config.yaml
n_head: 2
n_kv_head: 2
head_dim: 32
d_mlp: 320
qk_norm: false
tie_embeddings: false
parallel_block: false
init_std_down: 0.00522
lr: 0.00765
beta1: 0.93
grad_clip: 0.5
final_lr_fraction: 0.05
seq_len: 128
doc_mask: true
Each number is 128 + 32 x the weight over the matrix's rms, rounded and kept within 0 to 255. Layers, rows and columns count from 0. Numbers have three digits each.

# layer 4 MLP up, 320x128, rms 0.108, rows 85-156, columns 0-63
146115170136129162140143165136102137118115089125072109139168109074176141118136114080140185107113141076207117061164112085092157113089170116156134152157146107147079160127122125114139136115093107
255120092154131141082141157106130123134119158152145148113210136147064139148130168099155155127143167112155094144127132138144094119088118149072174156154164125095166094105103133093082151092164077
124138164147090117088151151155139150188151071166138078159153074158145141166137074122206116126097163073077137049145118139085104118137120141100105159104081179089117153120083105079185164101124120
123118105101077139131141092098167177132096122133102030160141088166179160057148156097157088080037187095119109229175128099182120129153178115176145114182111121112102122143136137087148121133135166
135151069145206090117127120104120176100109115176138157159190125066112113180112124183081168092113124132142100177121155083136177153138115133134121089153124113157120107055132116124032167115080167
123147121131107097079132166127109137115170146120121148118124056144172190167066182121128149184165155150144127144142145150123081079135178051085152155145164125103134153123132169122161145160167136
149143093113166094109126199100081194103095080069124129127097127078116148079146073129119199184143111135056118076188158154149133108138148165147139118051134091103100120114087107075185119163126089
110112134187050141095134130093097077112122113134124133103166126116134100125126089123118133098152118102156147134207104068222165119058062167142117177157093140111171144109168153119172086143118134
163076149127158156134167124104093096146137149149134131083089051140179086106117111153102151135145152130162075139105098118176164076077068110118085145145121119147133125128128188068166105089155151
204123137114110179172174074183122173112155107156098092181172164103207085092108153106100129187178113083157145054181083120158082120206061106151102110097100152163111181156125103164158131125137077
153066139157169104124054164090112143145135114134141092118125130141049056145154110084120147149124106121114097160120144130207137097107131115118131215180076102090127111167122130176125087093153116
101146017127141157135076110158189148170171120150137198144122116138123155160196099096156109111136127107141154172091122118086115131139085086176137143153166104139119124178132145210117156132169096
168155111107131178129102121070098088133146095195127119181194155072135104123189101122171102111145123150112155186139185119142148147102122175045077112122120089087108160087149134122106094135145168
135078080148155159145054041102147154122119159137198117132135131181147093127120123133061056129115145187140143089102183117099167102085156057117138143156111110177084144143116135203061138107137132
192138134126083087136101128111149144109146098125117081097130093175119076106127110184107067135131100147074107202156156138142132108126151097111104137122109091102116183167120137119104178109122079
097142157123087128162097152098117137126158121127142098090107167147150064159134146115140145145164115179125087118149130146136075060129112077101183117126097148154137139126150113144086135158152121
138164166109165111099122162144088155155160091110150070099111116171096174136143128201147127146099151177118158133161154103134120109096170118105088163167124125085092050114143107123138055148096158
118085152139063119134146143140180110134114126162152156145098163138103110136099179092110122096152073122154156171123147113079132168195133075134102083127153086168169149139136119143150154164121090
133090093125104136112127087137071092135180108105093113093099132154156163121129152169110118108133149100089130110105097205167069124114094177184118143102168108144116113113095120141121182175116131
127138157104069124091112133125132163090166127088126113102116137105081115100134130200149131098121125165125113172150082103152167148110048176171101079135178112132083085088139103146078162157170179
147153063131148127139192111190137148135103129101110122150092149098157112132084088146197174181064146131162101130089105097180137108189118078150061096144111128137111143123129058152160093093152138
113146108059150126128109099147123158107113088126079137082125140148137182136147158075136194126092121139106134104081097121111101027081163076097125120075209193036130129109133090137162119145172147
121201195096120149128071122151125145156123156175095146152100135148101118212114113146076137096156133105111087152119137113104082117085157117083146121129105115151125138151141096143190092165128132
048141154119032156166142113074135111109171152126145123138125125070089127141072147131110117111187127124089147182103077104116105101148153094079137130183113103135074079129137175096107187160136110
143083173133119220116135149170129102169102142167130150117092042109207141142118113135127085093119195124170098091148208160057117184115167159107171184131085076103102060186112228123158125109119143
114122109144194170151112111159102164070156112141119129126069097134110113101139107087116143132070156121098174094093139111134116168111141164152090165181129129094151122106137124132073115097136146
173162133109083096160162086111121120111111083080177225119073144147136188109134127160124129142106023156152088149139114119128111119180117168193119026134125126103176138112166141134116131145111143
073093111170155092054097108101167152185161136190102236153109170139128169136126069152118180105118121091121167126065186114157079066136119119097139126143171169101135079150165118133122067126172111
127099139102132152154092123121146160094084094116114123115163140153106135137080185094163182112148120067171091151153099160071160161113165137200097144065101162091098151112047125132180163138079080
134205120161092112131108064143126159124177123099159152160175118105117125127132169127148093198087105103112129127146129129084131101122120105142124183152121174144142194086144099102114137107206066
097115143172146149121120096119145130104134078135097133090146122133131117128091131154082146128167107156089130076188107166094076126173127147112106150137100097213120147086116126120123139166107148
124072154098168085128162135092138111074083034098089129109117142157215121139181098049167160089142115202088124176173193119084163151086117135152131162159090123136127098134122144145109127117144081
156161163100147122124155125175163161113129070153088171132144181164087073153145074122132166202133109157118143159142169137141126147146127149093073131161120144175167073146089122144165141104158181
110128124169116120108082186145126110169118098082196139105134091114151112141157102190141155148103186091139138107145083127130122123162174145126070154107206148084107122150095180127106125193157135
181109176050172115118116135106109134126112114167145133113134126145145111141155066110134092068156092133127103147129140095118165151119097098117126136126124075122222106127086103127150182096185123
149175168147173138121138166113149150135149090147143127124173146102122116154142173103111231119180124129127079109108119092136150104143153150151113155110176100156093184167127164056097115158150137
073136125115121123101154130062115120133124117120112137135109156169127114102118124122090090178077117148128112103104147213147166144145149141159133109104126118097125147104136101142100116157124103
119119145126115111123120115143219154066106174127128094123152163163106147125154111130155145146156087121125073123160152140067176152122063154079149140170125111087164085139129107159151113175189104
131082145123103122126189128104177089121147158111110111140139177062139150165142103180170126143123169173101104130123102148100085155159151119136102138194107134095107161151129098135111196126132079
116139148113106131142140084157189137121078090151105098127065110188097122163148123160136165143143112114148142148130104165106116156126137146152113109031131108177077139156091154087105127132175150
141121157188099127151176158144098108135157163155090103145151090055109099090152137145114073134116149080101162153153039112129108110090142120155161077155074161124150143136117105124185126166130094
049123119141126128167146145174167117149159090178166072139155151100102134075154174170065126096177108153129149117141084149097061211072197121135109132168067146056116079148168154210127162120123172
106179129120104128137131090142138132112083131177126116197097135129168126115156136151106178112128123119091151165103107119107121202129177185131080113113104106186085178178161100147155135108122141
155083135133141155163081122118129157138183102163121140119172142070176133144086110134179082166133061156175145065128180178108168125120171125061154166113149118132118188179140109095103131166198134
147142132134118092116086154163118106134194146157112109132108099170123071212174124154112112192203108144149104120122119189099097077126106118119223109118080120115164145115097152095133120113107131
059206104067150109100155137177103132171181143151188120136169079165130137140141100123110155170169066102183167113130096119136113109105117226074148123161125119100097121169077147103106178184179116
154110117091161114112129125111130104114072116120159189105145116139115163126128083129109178069118101094153161138156089109137138097131143156137166150122110162178143139147131104069114120112146085
159138176167087081156174185150132139158100152177102097088095142115158134143097131103148113077116126111147093155080079150146154150176206162108054084050153087056144098088165072139099108064098170
125160118093132086143151164167123118142133155140117158167171123111143159211124109130119160120145164150144159141179123161174130099082159120140130155135111149075123101172125095083110129134096124
106107116126134164104149076091074119112127129133130101176145105106127142166158131172199095135152124110092128115098110101174068115155214166024120160094115144123119126103079137148137092084140196
139108143098065074085087085109161153075142159124114135128144119154124168109129137139160150186210147129144141106120121112106140085057117170162182079107171107193076143113158124120143093110067096
186115143107127116133180162169155113149193104133079145092122140150096156164140101201112143065104179125163143044114067140081122181130133121112126174127200110127142088155132107103134098166145148
134140112148141119048151133143126143110163130078180192072149143120129117114122129126101156115152106137157093131093099145131144120131158161161151160093110114144116083087150144099133069159180157
133127149175097123149087050122159096113116102159123096092114131166165141166077135071141145149102052145112085188086137139105124158096137085127105133095123162139091084182152172129108155038152149
106095116085081165106150144103135096145114081143107161126149218147141072097092176121068108193137143129178133063059144060133077123098124147128161125131087148135155169139159116131156092132151148
142163180174126085159180108182120130141149116140121137161088158169133137092110115077113190137100090126070175124161157156156172125109128109081107079101116099128134162134158080165129136155114143
146117110118218159127075068132109128145134120128089161129109138105059091135145177146156134101126180150092119127078131134150137164145102112129169092151185098124127147101148107140178143139157116
099169151139143122139215109091146094136137114140120145124145142091082128105171163109092144115140115140087087106078159143144128166138087135125162068127125098203132087138123098106151116172088153
103133088142138093117128187190087136135120169103138160136146168136119161180120082162135126138079121119085141056136118137086138155143148153112079119091181147136118150107098156120081116134158085
123126120143097131134131166079154174114111148115158087131165126089088087102168181152149138123078131153145118166160037195105119122135070138127158136094104096115083121134126104125134149120123171
087112157104109189137118143149107114156149118081075078103083108156150115111127179115109188123168159087089176125104132122137109118117159162109145174113175109123146203103114138154126094121157166
129093125192080175119082145098126151138075117139102122134128121107149107146116159148098045146079209104119136123118154106141088104167153142117137132093136122136118119180131109140140102120158122
018147122091102094054135170107145091167102193133090143145154123172144199139136119123114131161077116090183132123132165118111195070117127116073132174123134147104107112118118136124179103172134124
022072198142144156122149194068108133195094129142132140036162140121138151180151107186132061174077153097148131208069127089110133162148130082123081165113147074065088165147131164098099183140100147
140193120145171129100101079196144106123091138161163122116155098148091111112092145127118066148125117095138135144113086104137134099186156113107172137077135123191099105117142181102137096215122108
126133152100137043117129121133152173124076105131147132114109158089138087099173104121139125148113154097160086122167093114094113083140147105159165101201107099162127213121121180155108055136143073
119155164081098103203127075137176098100135138128172099116133128144140106159144146122172121104133184165122139102094114126157109135106157164147101155130087162151097168049100116147115109095100164
169155069121124049147074130098110181112112079064116128139121167188132141154115145171119140137092095124148173063135155168066111117079163138089152165163077073071145155144151112078102090134103126
115103100090145142155178087059114146153079153157184151078119150092107075111115164141102100143151133183054139147086098127136131107082131130100159058135155164118116196161146143186114136155132179
114079167125120101185156104152171151135160163162139110107089135161146150098158076209162118176094121162139095034143109150131146114087137086197117089133110158123138154119104113101151130159073112
198138149126162157129097132119183160180141139216131080186154095094136113088086109168151089087106131134154120122140118108138170131188142158108145105101115123155167153146125139078186190128135151
114103160090144153126079123128125134162154160147169158166122082119171178094123111147133098191126097125092123132095158155132088091130141114158162135130142144141110118094088158108151102093153209
# layer 4 MLP down (transposed), 320x128, rms 0.0627, rows 85-155, columns 0-63
122097179092131150160129112107109123089118133113153124180125093135097151140146084127053136141136171160148072125118137184160104133144111083137102077136138091137136122122083194166128095231114116
151130112092166115114169134143114125215128180165125153141107118143100124127103097136192122173161167137070154115175132100094164144197099092149134191208131095102096164128142149089111130089072093
127110166064128162104140107154134086163173135104097097075199093097089118132150143128129098132162065110141140108138077119122143173143139167138110159120208125127092139134158122063112185175090107
119130142210167161151120105160109099094169120126167131161097133101104184184146084116127140109122114101117105077120083041060103148157149129136181083118150159153125170124146095073133149166126121
111132097083111094106153107166159122158115075078048065143154112130177124113060135077144150106085037142129110148119118143109133153115115106140160084135078126156103145108153143125157042196092161
087128121134144139144179168132141138085105130117140087077088068116111134097128107085093114164110128108094107098155151109159133110170127115088165148094106086152191136095141161110107115141111132
130154119138168080176112119121153106154147092132098055153134151143085099132094156058096110151125101122119090180119157114161142222088134155075127041182165133171160046142074102155092123171115199
142109124084140110137128106100119115124146124109111108135176171180100137081150111167115129147121085159125107144060133144142141146114121127104152078102162143115123087130111108161127175099150120
094123135097094092127134137140130125183116149130136102086130159138080096176170117164136109089110097162135134130114107123123147127074110161160082094133105116178114105062169091148130088232165152
088129195159144135101089135127155095158052125096137042099155105181091104202118115111152089092149086128054107162127185097141115094136114164110138151163132152104114131116142142114140153093106162
122133062120129136155138183165111102148197127154229151135141134085202130092128152125101166128116114128082119152084151106124160168132113151158145172116156102104154101118129133177147109166079118
130160062095158103128129092164124144129176126107145184135150196143150101124118123086091127146144147127154172126117086141105111120106100122149083150183101091109140070159154140087158136148143094
136152159150142127127113194096121085111177125095122181158110152107089158119175138152138101173147112122115151144139148102095144132134165134171166115118100121074135145193132124128161135089168156
120123179052153129151145135140149148121133159133121102180120166139197204111177133122201084137140086144125179098082132128124104082171195174100106112130103119097112085127108113057099145125091160
109121145113100129128156148094106138092090076198113128128098142139084082096113074150136110122157139164125093140133094133114104125170164104121187110090158149098099139150140091055144145195114079
131116098176128144101057150170118103126124117135073138128155129144115188147149145106131124088116169140090125119150157123118076116081123127211096152120116060127117166105084120116122101128086166
182071187154129151127122134095138114126153117182136122193132140170142118080149166148135090096190178172129133177152109133124156129161153103170103186214153133165163137165185151147146082138132209
129033120106068142117107101186129079119155105173135126109104137108119184131094174077160156084180157113153109118166090140096184100123123070088152059096136135137139126165099134171161190059101168
162145123097153142116080189142107148133122113150120154131088130138146094113089092101120169121101149132105135124152167126083181111129152084095136112138105095157103124095060110150123080129131147
138149159136184136153183177119080121096143158148112118102177091049108148152124138086139138081155092160127120099125150186134211127083124100112119140108112164083151154140128152166118169111117130
122143153127119161142084101122128116087151127214143161132140070131084140121134110084045087113140076108112110148146169138114105164097146121149103101110126172110108103106174172176158116189115134
121201174139185081106126118188089129147107161101125094076099135115091109096128110148149135094177139134111125135145152118155129075126157117159166090137148114132186138141150126089120122185114155
113128132087163093179138113150083129138135126167101121183138214170142123160125095105112171148139092136146104131106119177123156154089153124141093154129119134157161080087113184071152133104154131
180137124072146190121134161138118128088117100091146172139167149178179168124064176127131121150152106172052106103105119111162088149091107189208153133128193113172119074107109134132139117147134120
150100168107190104129178146138193104181116106181104114089154172132159185074162184175113102141128159204173143129156092164125063163121151121167209136181067126090159064149130160168115154111086167
133117151122117115119144116132157142168124171136172129112112116133110105169105083129146124073156127198132172143138105072165111155140161092120167142113111099156149136166121133100128180186154120
114111115167140115177100064113135181091138206072130121076109120173107225120175163128136112110117079133147144153108082155157143106222111129127154103223120098073181137158149121154124146090116119
099171125139160109176102163126158175118108139171148099182170086158106162121136099166145114147036168163072118116115154138153177157128120111117089094109138150153115138145181123109164099176162129
116181123116139078126131100106062142160146138125083105110096124107184128141189102156144067124104180173146193108102098087160054141124165088064146111143127105151112103102111099131118124123168127
142103138108125129156094157081169132125161091170112152167095191182129169124156116171107166083161126232162125161098179133182127136134140157076103081174067038101121103124138124101101114079114156
141043122091082156098093107110086101140119141097109104124116096116204144089115116049085117103096121084130104135128139133130159126124140124160126117142115163102128148162098130114169089068174168
188146137112089171183120111128122151130094100171096154130161080161094098118132056110073088089101133072148097113102146073154116129146204181135158075121087099109155122077071161096152122062109166
192164109142124143141093185131046158139160122140063160104148112105132084179126173089138119139190149108143083091132141106094081128117163106125096140105126117182143103139146202196107166143183105
064117139121125092063134102129152159095142105120050092176094156144146102096162077152201091190113075073112106102108119176084143084092163114082099151182089062072109169171104076109133140149102134
120102101195106142139133087152086098129114080122144135153084118118136057138156153163120118153123108096171203119110088145110130172127178119088103121189158073146091134084095126122108085111155180
157163103185128119110074113115134153110127150150104143175142112140081106139147134151077159196138108065222067099167151084096113136074116117137130144069113143078141143140108102113140154160158102
161118127151163185161174130154165108118091133158129178077194156136157157143168123118192136090139174116112148138091113153113088137154092122111179086069167106096135126128141073104116143038097118
099129096121167102145120105100024082135120118085157174206078108056185133161114168063111117072090146107140110089115157123141112133139144142165112123106178157197134100128138175187152164141075194
095138148134154155135116111140104165122136145120075101114136134134161100123198148118098141145112107067106108135135146085121116136092144101134093087123160097109113130136120155123132127159176195
060122182089213117091141185121101128183155161102087197133117185063108171137089126163105116222128130141115126098209148118143087193167113119144115141147092090108142168118143133137091181204139146
072129173151144153092223152139085169138120096162068124156131159134108156141142128119025177178138195153108065135167146076122089093183090139113195090153082181166121128144164138065137099115090162
158126119095132092147146108121087148148151166118132087099117171129153124100160117090129062134149203131156206103096119104107156129099085130157168171159129153078137154151046195190155119142137150
143176151108109151170119154154132126123126143130194126032178117146170142151152115152157161161117038148163124138059097134142074120123138140116137123146169108052099183106079117147131183089141195
208104128176161137080143163087228182119071134152113152123161111171111076121119150135163117176100167097164112150116109139144099125150105083106175161120150194156121147048148099109081123089089109
133125127108146059147157083178151091129118137102107166150145082137103095137099223155139150142085123097117149127095068173110091131114118105103090141137101084120135114154151142177186109087149169
078160111116204143097169143115072108047139102163133190146114110134214117171134121147084130089136094152102073132172180136185145183080089129091113158183112144255073105149116161071114105121124145
108169166089157109130145146119155156141134104130112143107149151136096094095125118120120194173087166110099141130190182174124212145133135138125125099113190154115177142127103131082124110090120114
131096122152121115152153155117080131177102122160097119068135075086142148092088092093202111135190125117128083129135088122135138117156127127096138144106103094142158124112151146080081084159120098
191101154105106182116120130129119168096079146135089105191142142170115124176182138137054139047165115152071150144139120102133137173186141106133104168104123135196106127173106146115156146075167128
097109128179153124103123101155078123200135103111111170142068153172140096162101124101097120149132158134134090142093141058149124098106172091159135102188174160129113097076038086097118093116137120
143059122100170126129106152156107122168074118069057152107053174125156114120130120154100097144095179180099142135146136096128122119183140167138124138130126137116139174105147153117107109127132141
080111191192155130143109105056135139104047126098155126115128113137166147166134128158108141160119064111077140164148150100161125144124107151167105059171092185056102179114138146121106120140184146
140125141135104170159111103110135108145150135158076104177158114154141128076148203113133117146061155092108132130149126118159129125129081121125155134165142102158154131100108134171150145104100079
147117119173076077210112161090089145112154153086136128095107174134086114135144111135116151100160169105168109124148125067207103114102162145120099111109187136199174098102115119125046189186131128
119114088057089064128132187179129120127152176104152079126092084155082122130094152105092154125155111102150162115132163101131070122135103160175150181101174108113137130124199165127136105131090153
104120136114105152142074144116119111127146130097139159117142134053126159156125143108134155099102118106154083155081067086140118104139116171124143178139143113137206133138144140174124121108138152
133122124115075065063165098157114119123164147148123080112096098120179103135113076088112106144133147169166121127145159170109118118147107128117086105109136143108154115086197119167115131133092133
182136166142115147153134129144150145119114119131096164121197135126063137192187195105084149143122109141080173171111124137111172155151131143113119141159141077170147121134160133125134189030117141
117164134084129167138133102150126138195111058155151067102127119117184092087106066095191165161168156083163125153169143145122119109122096149141175167144087166156146109065113097106169153183067123
072159136158172089134079100133138110094139162128232117135183189105124135153199124136136115073117151114150130083121123081203117132140131083178155116119171169108106102123146181168093134111166127
089136074159097148134119159169153144144091136120158184194102099104073123085118160133105179180126168185123107183114049140087093089153124144168161117103103163080083155164169130141154119206170187
146186114183166134183201182142156104161122113117174130166163138151182144090163118118120093168121106086143170175126118083059100129099073128192157095207147152152106129178122117118056107167108243
112106178155106164133075134133038164150140105110137054097088102115099167117158143198175135181167103118136189162074190153118110107163058127158083100163168095101167133144156147097142107215149120
155144124146118133103038122170068090159066092115056127103141140190145133140115067166144116147106146074169188103170080163137080087133137092162123097096175089145115092134025051100180115173117200
122128153088091137172077136158158129117099136160159128143198166133176123109110100121122102117137128106133138093117114113174143101146109184113096158076090126099141122132142134115153094049130115
103059086153172154112117101149166136150159136141191164152133065114117203146116155094140147138108102141121119161207118117142094115119168133109104156066176158108131109179132106139189145125100116
148083095111067094113125143168104149107106108098105107111149114130121089153092117118116123122159079178098120146120096135097184121158082095131067163132118177102148068106158154075102177181176099
143171122118141122122090139155089220066096121134116095152083180140175186169122139197088115151116096186137146100124134162139139108110200170105139124067100123124098105104074118095092123185091140
147124148113107146121112143137128134157155074134108124203105066116110117142082140113106132140141115143121139167160202124101065099163134107149119162138111083181116149102165109094108079071098085
123144079140137141114125169106170143108171132142141148116098092140142147116093107105124116155144126131110110151116165137186101093175121115131103183149145143131090140112114146182118165200157135
152139181131105151125137113120164130136187091159157076140107055166107162104140162090090118150120107109109155081135107154169126104098072168115120217148141158132110192112159146155148126117077128
# layer 4 MLP gate, 320x128, rms 0.11, rows 86-156, columns 0-63
200107177120163118114104174157127099127107134161105145155126114156139122087110153074166139160078128191099166061170147126160153147059187109058093102210128180127170118139092197085093080121171103
115096145111192106094160104111160193108109092201145086183148117107157139101143074101125184107079083171105103121216029127117129134157100116140146179136111135127171169091084145119143123107132126
113136092155126143170149133143125130123070126169135131139143186178149141166082129141118092198157156110119161083089107173069129116123084187068116105127110205137133104125145167137092076140180151
130113076137150120108140148138141158131116040122087103165166161117124131143109109155123212122098097113051102141103195152086167110141138163142108074134063143188111128077155120119114067146119094
099092154178116149178129168152119161117116123128134112106128147148147142113109156096109137127120140108146095189132157132129152099175129059158154106141123078082180151106125182111125132075148111
080125098115159118091061115074117141130139123132144133129061149119103125117180117090094132154161104098122123157124146082110122059125139133119161202092141141172164079120087158097127065158159127
105085125099123144192146138109146149163098153083117124079091157166134193130148108154091117099185147126094125126088156147102099165150151081126125084115165141140119172122111088126079186133130122
156096151151100128136153120175090159175118119109147099075091156103112140166191105148134159137158130111121126058084065147141097171113113183142089151158066097162139101121143095096100141159160129
100127143108130122160104116110181142147113151134122077126134133145195088084085088129158094126154097136102185157092113126108177074103116109087108165159115153128179121164124149144135176102122143
097172154168066113129151097157113124149137142119151168116094159106150137096111115113150131196138190115089111107104142078146175121165070088166137109124079121112162125078077178082138140102127047
118137076125145136137104148145133130136148140143134126144169183136125105109136118158045100172106138096153174076123128091126095107111140082191169142123153108101116150226085129129129132130078174
057143147144114086175135184150138165148101193096161146147057185168170109156066160100085171124145072106096047106086087173097169083128152049170156093126124154112148135117114145157196136078143098
151100140135073140101086121109098191129113176138115075117100138131189134147152089125161087086115147159141060099120129142164080164122065171110111074154136107155183087185077151109137143114110070
143153163161096104146130124122138161141087119092167084128154099098146112125111119117131093154126108142090121097132120086127108110160131143156132153161123088101139146143072055175123132081160157
119141097143150123129079119180117099129126126149102122151130167108109179116158097105170059127110144136119086110110156147130078126097084181176090160130100140171120167111075104126112055115141173
134091128173112076181155131104078140140093112179135080177244163118134121160150119142104144119190127152128084092108134150152169175148168141108158158178135191114204123136131121146127146111172215
123150109142112129138130112184095139155109200112179125121091169099101131112123100087134188090150116079128113082146049157121145100134181160150105129114101128105120116146099181137122174145133092
112142106142153121096138075183171102154093161055111140138164100069137066125130124111135118164115155143115220122127108146160089136179101178074082141153111143135114134121211161120050124120156121
062136079185138165153102120089109102138098119119116088175149170117180083178123132109182104101141145104125166155160113099079093140161183067125164158156102136119154127073098181128160176143175102
148147115157145132081139153173155133132119211131110107144115158113131064094128107162145157167027192156114206085147108154148144134183098161126118109113101089128124129159116104067085111087160098
122134121155152149143107122101133109141128099108165114080100117183112156105150162119166149160162117121148145088109040123062151088140171120144134136098141147083121107141213181144124142103078160
131126156104100119109130139135152147102165125095146104109076079128085134065138166127175140094162152105152107128079155130149137149177118123141155153217117094152112124105156125141119163129066113
134111153116173182125170059134142130093127105101150078105120119155137147083142090141099153135102128120150161140104093146134133182150142195175157173111133110108154141155097089126151151159103118
193076153153148178136103137146126108146115084194180174124196141109127110069161178153162092157109151132147071170108116108131067177110153116154121104224114095129129107101103181174138158108118158
153139147119143139121121182125096139135125130163058147142120096181159162109097113143040110121107130093152226132160184116102095098088142178171101142173117097125138178120132112148083158097103114
191150105067143121200112099149125132127156081142202152146107125100091146177150111129155202084167116084137119143158097132143097150140170207187160087083069186090098182083123163133139130071116132
107161150108140103120160203126149099170124157136190108085155202165123141082142158112153137121153103163174072136135180166142176182117111137153142134086148117107171126138191124184096182120147157
132129115156134125130107126111125149168117169099147121168065101142073159102126098093120155141158171124147124103146161078114120160176161103100099090171091124096156140113094095148118134095141138
136156140121127095145108137103130096183115115153169140140158188164090151070159068160115111139083101188182129118114121187077101115129160207127118108098080122133145064133140079064099155180135124
112124163210070109114120105073146121152105137095074110115147115168114134146159115164138141130157113100131087192159173131119151214140144148158107168225171097107090084133178131181098154076088126
141105151132119132100124179091136113153183109133128101191150073130077102141086176184128142127164095069094112119106140119119082110116102124190148099139155150135095092140169085109200156103124100
137117120164137117103118173140109116120149157159091147072160072112128123063120107146120105084111131115149115104157181111195116104103103095139147120119133083091125175171096145124153117155139100
128098169148223111103150158157131112091093154149113084163102146089123149091086145135156141195150078090091181076117127127111192103109121150144170144156094100072144179098107128186129136138103137
158136165130111157163127094070136113148064127113192094187093180190117105131138112102113101086154095150085092153124108123119193091054118117177120123164093173084115132163156136153126131055164122
133061185126093173098146174136100089109172174137159079124128093168105135065135161079114081080135128073164124153132178109115136141120162150103085099107125177030158130096145098171188166116080092
102157075143126097177129113124117150081094096088114136161105088120082086097118135130120142134113107137108077108127104093122103113170191149144119131141104119207107141160118154132163137133145119
073152083165086097137100121102148093126072115162147108142087124089196082114085166138095183088094165088115138119116144188114136087078106133155116123162083112186106115096073167166179145143167184
089126079154112083193127107131092058089077124142147133074135129145108067133075186131188165164146099148114136138078140196140091147126111139102127158095141113116109148109146133160110200057132056
159106101164079136177111125123094165086078131152111111138095103116169129091144089110164116132097182114073152143029123112122148072098147092135110165165117133120107100126189093188129118123083069
127080133111107141176083154100137076088099172075172123140144111073046170097118120131102110133134181170099168089104105173117109133090127162171119131125131116127123140093139138140084106119109122
130169090119111168130225143093183118092158116149087161129129104123124131165123158184112150158132131166133120080103046082094155127157121132126090139120137065135090150184181153150124124107110135
116065091149068145127199134187143134186158159221158163175107116093147151136137138171161080131107087123113153099053168110109195160082124106119113147161130158114123118111222165115155082143161130
130000129132122120128066103121116099061135131138153105199128136097156131120126113120158065086079101122110161117108155112109114105142153087099177098116188106124170132097146179148145130124161135
135129081110104132171126112148116168086116163086110177189088104141169087066109150088145171143106172168107172121122078110118116145135143152088097136141081200183142115100119133158068119092129144
099079156163113199107060079092114132069093125112136138129090122122090118091207100129143124135149139163127169180144118104216200110090140132090119086117101126191138067138128154161130057083101172
116125141183099178178140161128165173137157172167120102113145119121151114089113149096140081110095150139117132145140183097090111144109118155092117152136137153105216101168148108156174191128084102
142140072121123099106080096160077148071121126124121089088161089142148107138099133119140141069081159159155144089154141140099118125192108112106090118165139104185202153081120213068134112068095123
144133086178169099150127116153160161093125043167134129125073094128178146132211159202169128118139143135092085144128129077118105111110108135121098178083159117176099106140085145132106085091120129
135068128162148160086081106073153034157119072136146117188141119131157191162102139205125150140082131107146133131118100162155087074145204133094168151093100130101101107120031134066094130118122141
163116126118060048158125102076112123062127084182033165137117101152134133180155060125132151145177099063120126095125165117118120150127145105135128205145144120150148051083113119168134109168189072
109105159114168113121128099149090084133093164156071163125088144161136103119136107121101121156127166111061122132106157143107115109152071148148136067112158146088094125082089131110084165121104101
124136108122178114178096119141163101155083104154123141146129154159143099134170152132134096126097174114077158166112076119179103135119099129070088131161155121163128162116126102130125186027092068
144098165084029141098120097140148147101124130108136065161160054034162068133169153172120131139104099080140155064113150130086164072105085095106102072102136129155094133182151141092160073125081150
099112111161168150130093114102136118098171073089151150178123113135134166164120138133083160143118103158138135100143162068132195127127144111094159157130156077080124115184149104167098101147132132
138129136101130169129102065138143162120124126132145152132124124049108127158177111075179069098169112152134097155130101171119123142092137132162079131156129098123131085104116141128080096108172121
125104147139155182182098115150102107094089065060087139118148148112037130060137204110117100163131150141123131109106100124150151154151132129165141130154145082148091169158093119130122146124119113
151120107100134129116085110152111183105114089064127146161086162132140131114115127112152151124130111141180167109129155132107144117120165137130133123094120147095084169153131156132109099080101105
112124122138148166158152177188105155169130116129164127107100150164161131119131094153125159174117156132102119113141111143112129132105175157133054080094121140156118138103100141111081185163161067
144107173100197145165187122096181163116173116161095148168085112162168134136146071119126121153147114155124151072112158155130145131097146128060123147106152142164151127185126184146147112156098104
141102142067098167120082096105163145000140083107098139176108106167167120087117128156132173138113127083110123069125157102135133111092115130122153165093203133081115091133114131079142181127154142
148130123255124101140161173075107109072102140123148121190174107087130164120157112136140105131098082102129131138174110121133108145078083144138134114055125165098170106112140207101120146123146111
163073205153106195116134167155119111153097145088142137156142135123114108149149120151120100174147145112079109100114195106105117167124179134082133105142101088076204164144145076087106090100132078
095149078157136154118119206068160178151105170131170095145114109133087154078149102117033140094114103173126087094145122087124129159115112144121207070153133131225103103138152108146104144126156132
142051130148083238159146186127107166143129120136108144085095173078179207079116134106178141165134134163101109166160136132191138079126111168181129126194112122103165161136130056148088134110148126
118067139103157108094094118112197198154177131143096192135118189186106133134129096149121168116143094169121152173104166121097106136135099105182101163121193153105165159180088146094147146134106111
122124147127167140107154130159108137134139138140036128101180107183103124123101105146108163166177117102102173099105112110136074078128120123178164103140137117138177114189174096161163114155107088
125099075155105092183166153120093153106112102196105153121112126094144188140135137124168100134102132116140059097150082084124107111141091104143105165111110112146133114111165115130140140112071129
137127135110144106109144109165113123088097159102089126106113168156128099123165133121117158130045145139127112124125177132117143150106100100118115084102109131100124048080107089122159163153169118
120114080156170132140113176118090118131145112127158106174103150147054168097156109118178129129071146120140095096094091142078145208120111114175144154088057099152098095153108078159127097118116125
150143173129096150165120145182155159050107092149174090184111111183168120137128119125141176168121075084174101122135119125109112072149152149091148165109110120085105089140156105124126161139142103
111147159154131129160157182081093131203104142161157162119104143197139165069178101145167105167147164156121089152110052139143128046121156087112127085154148145104094157137158162125141112156152125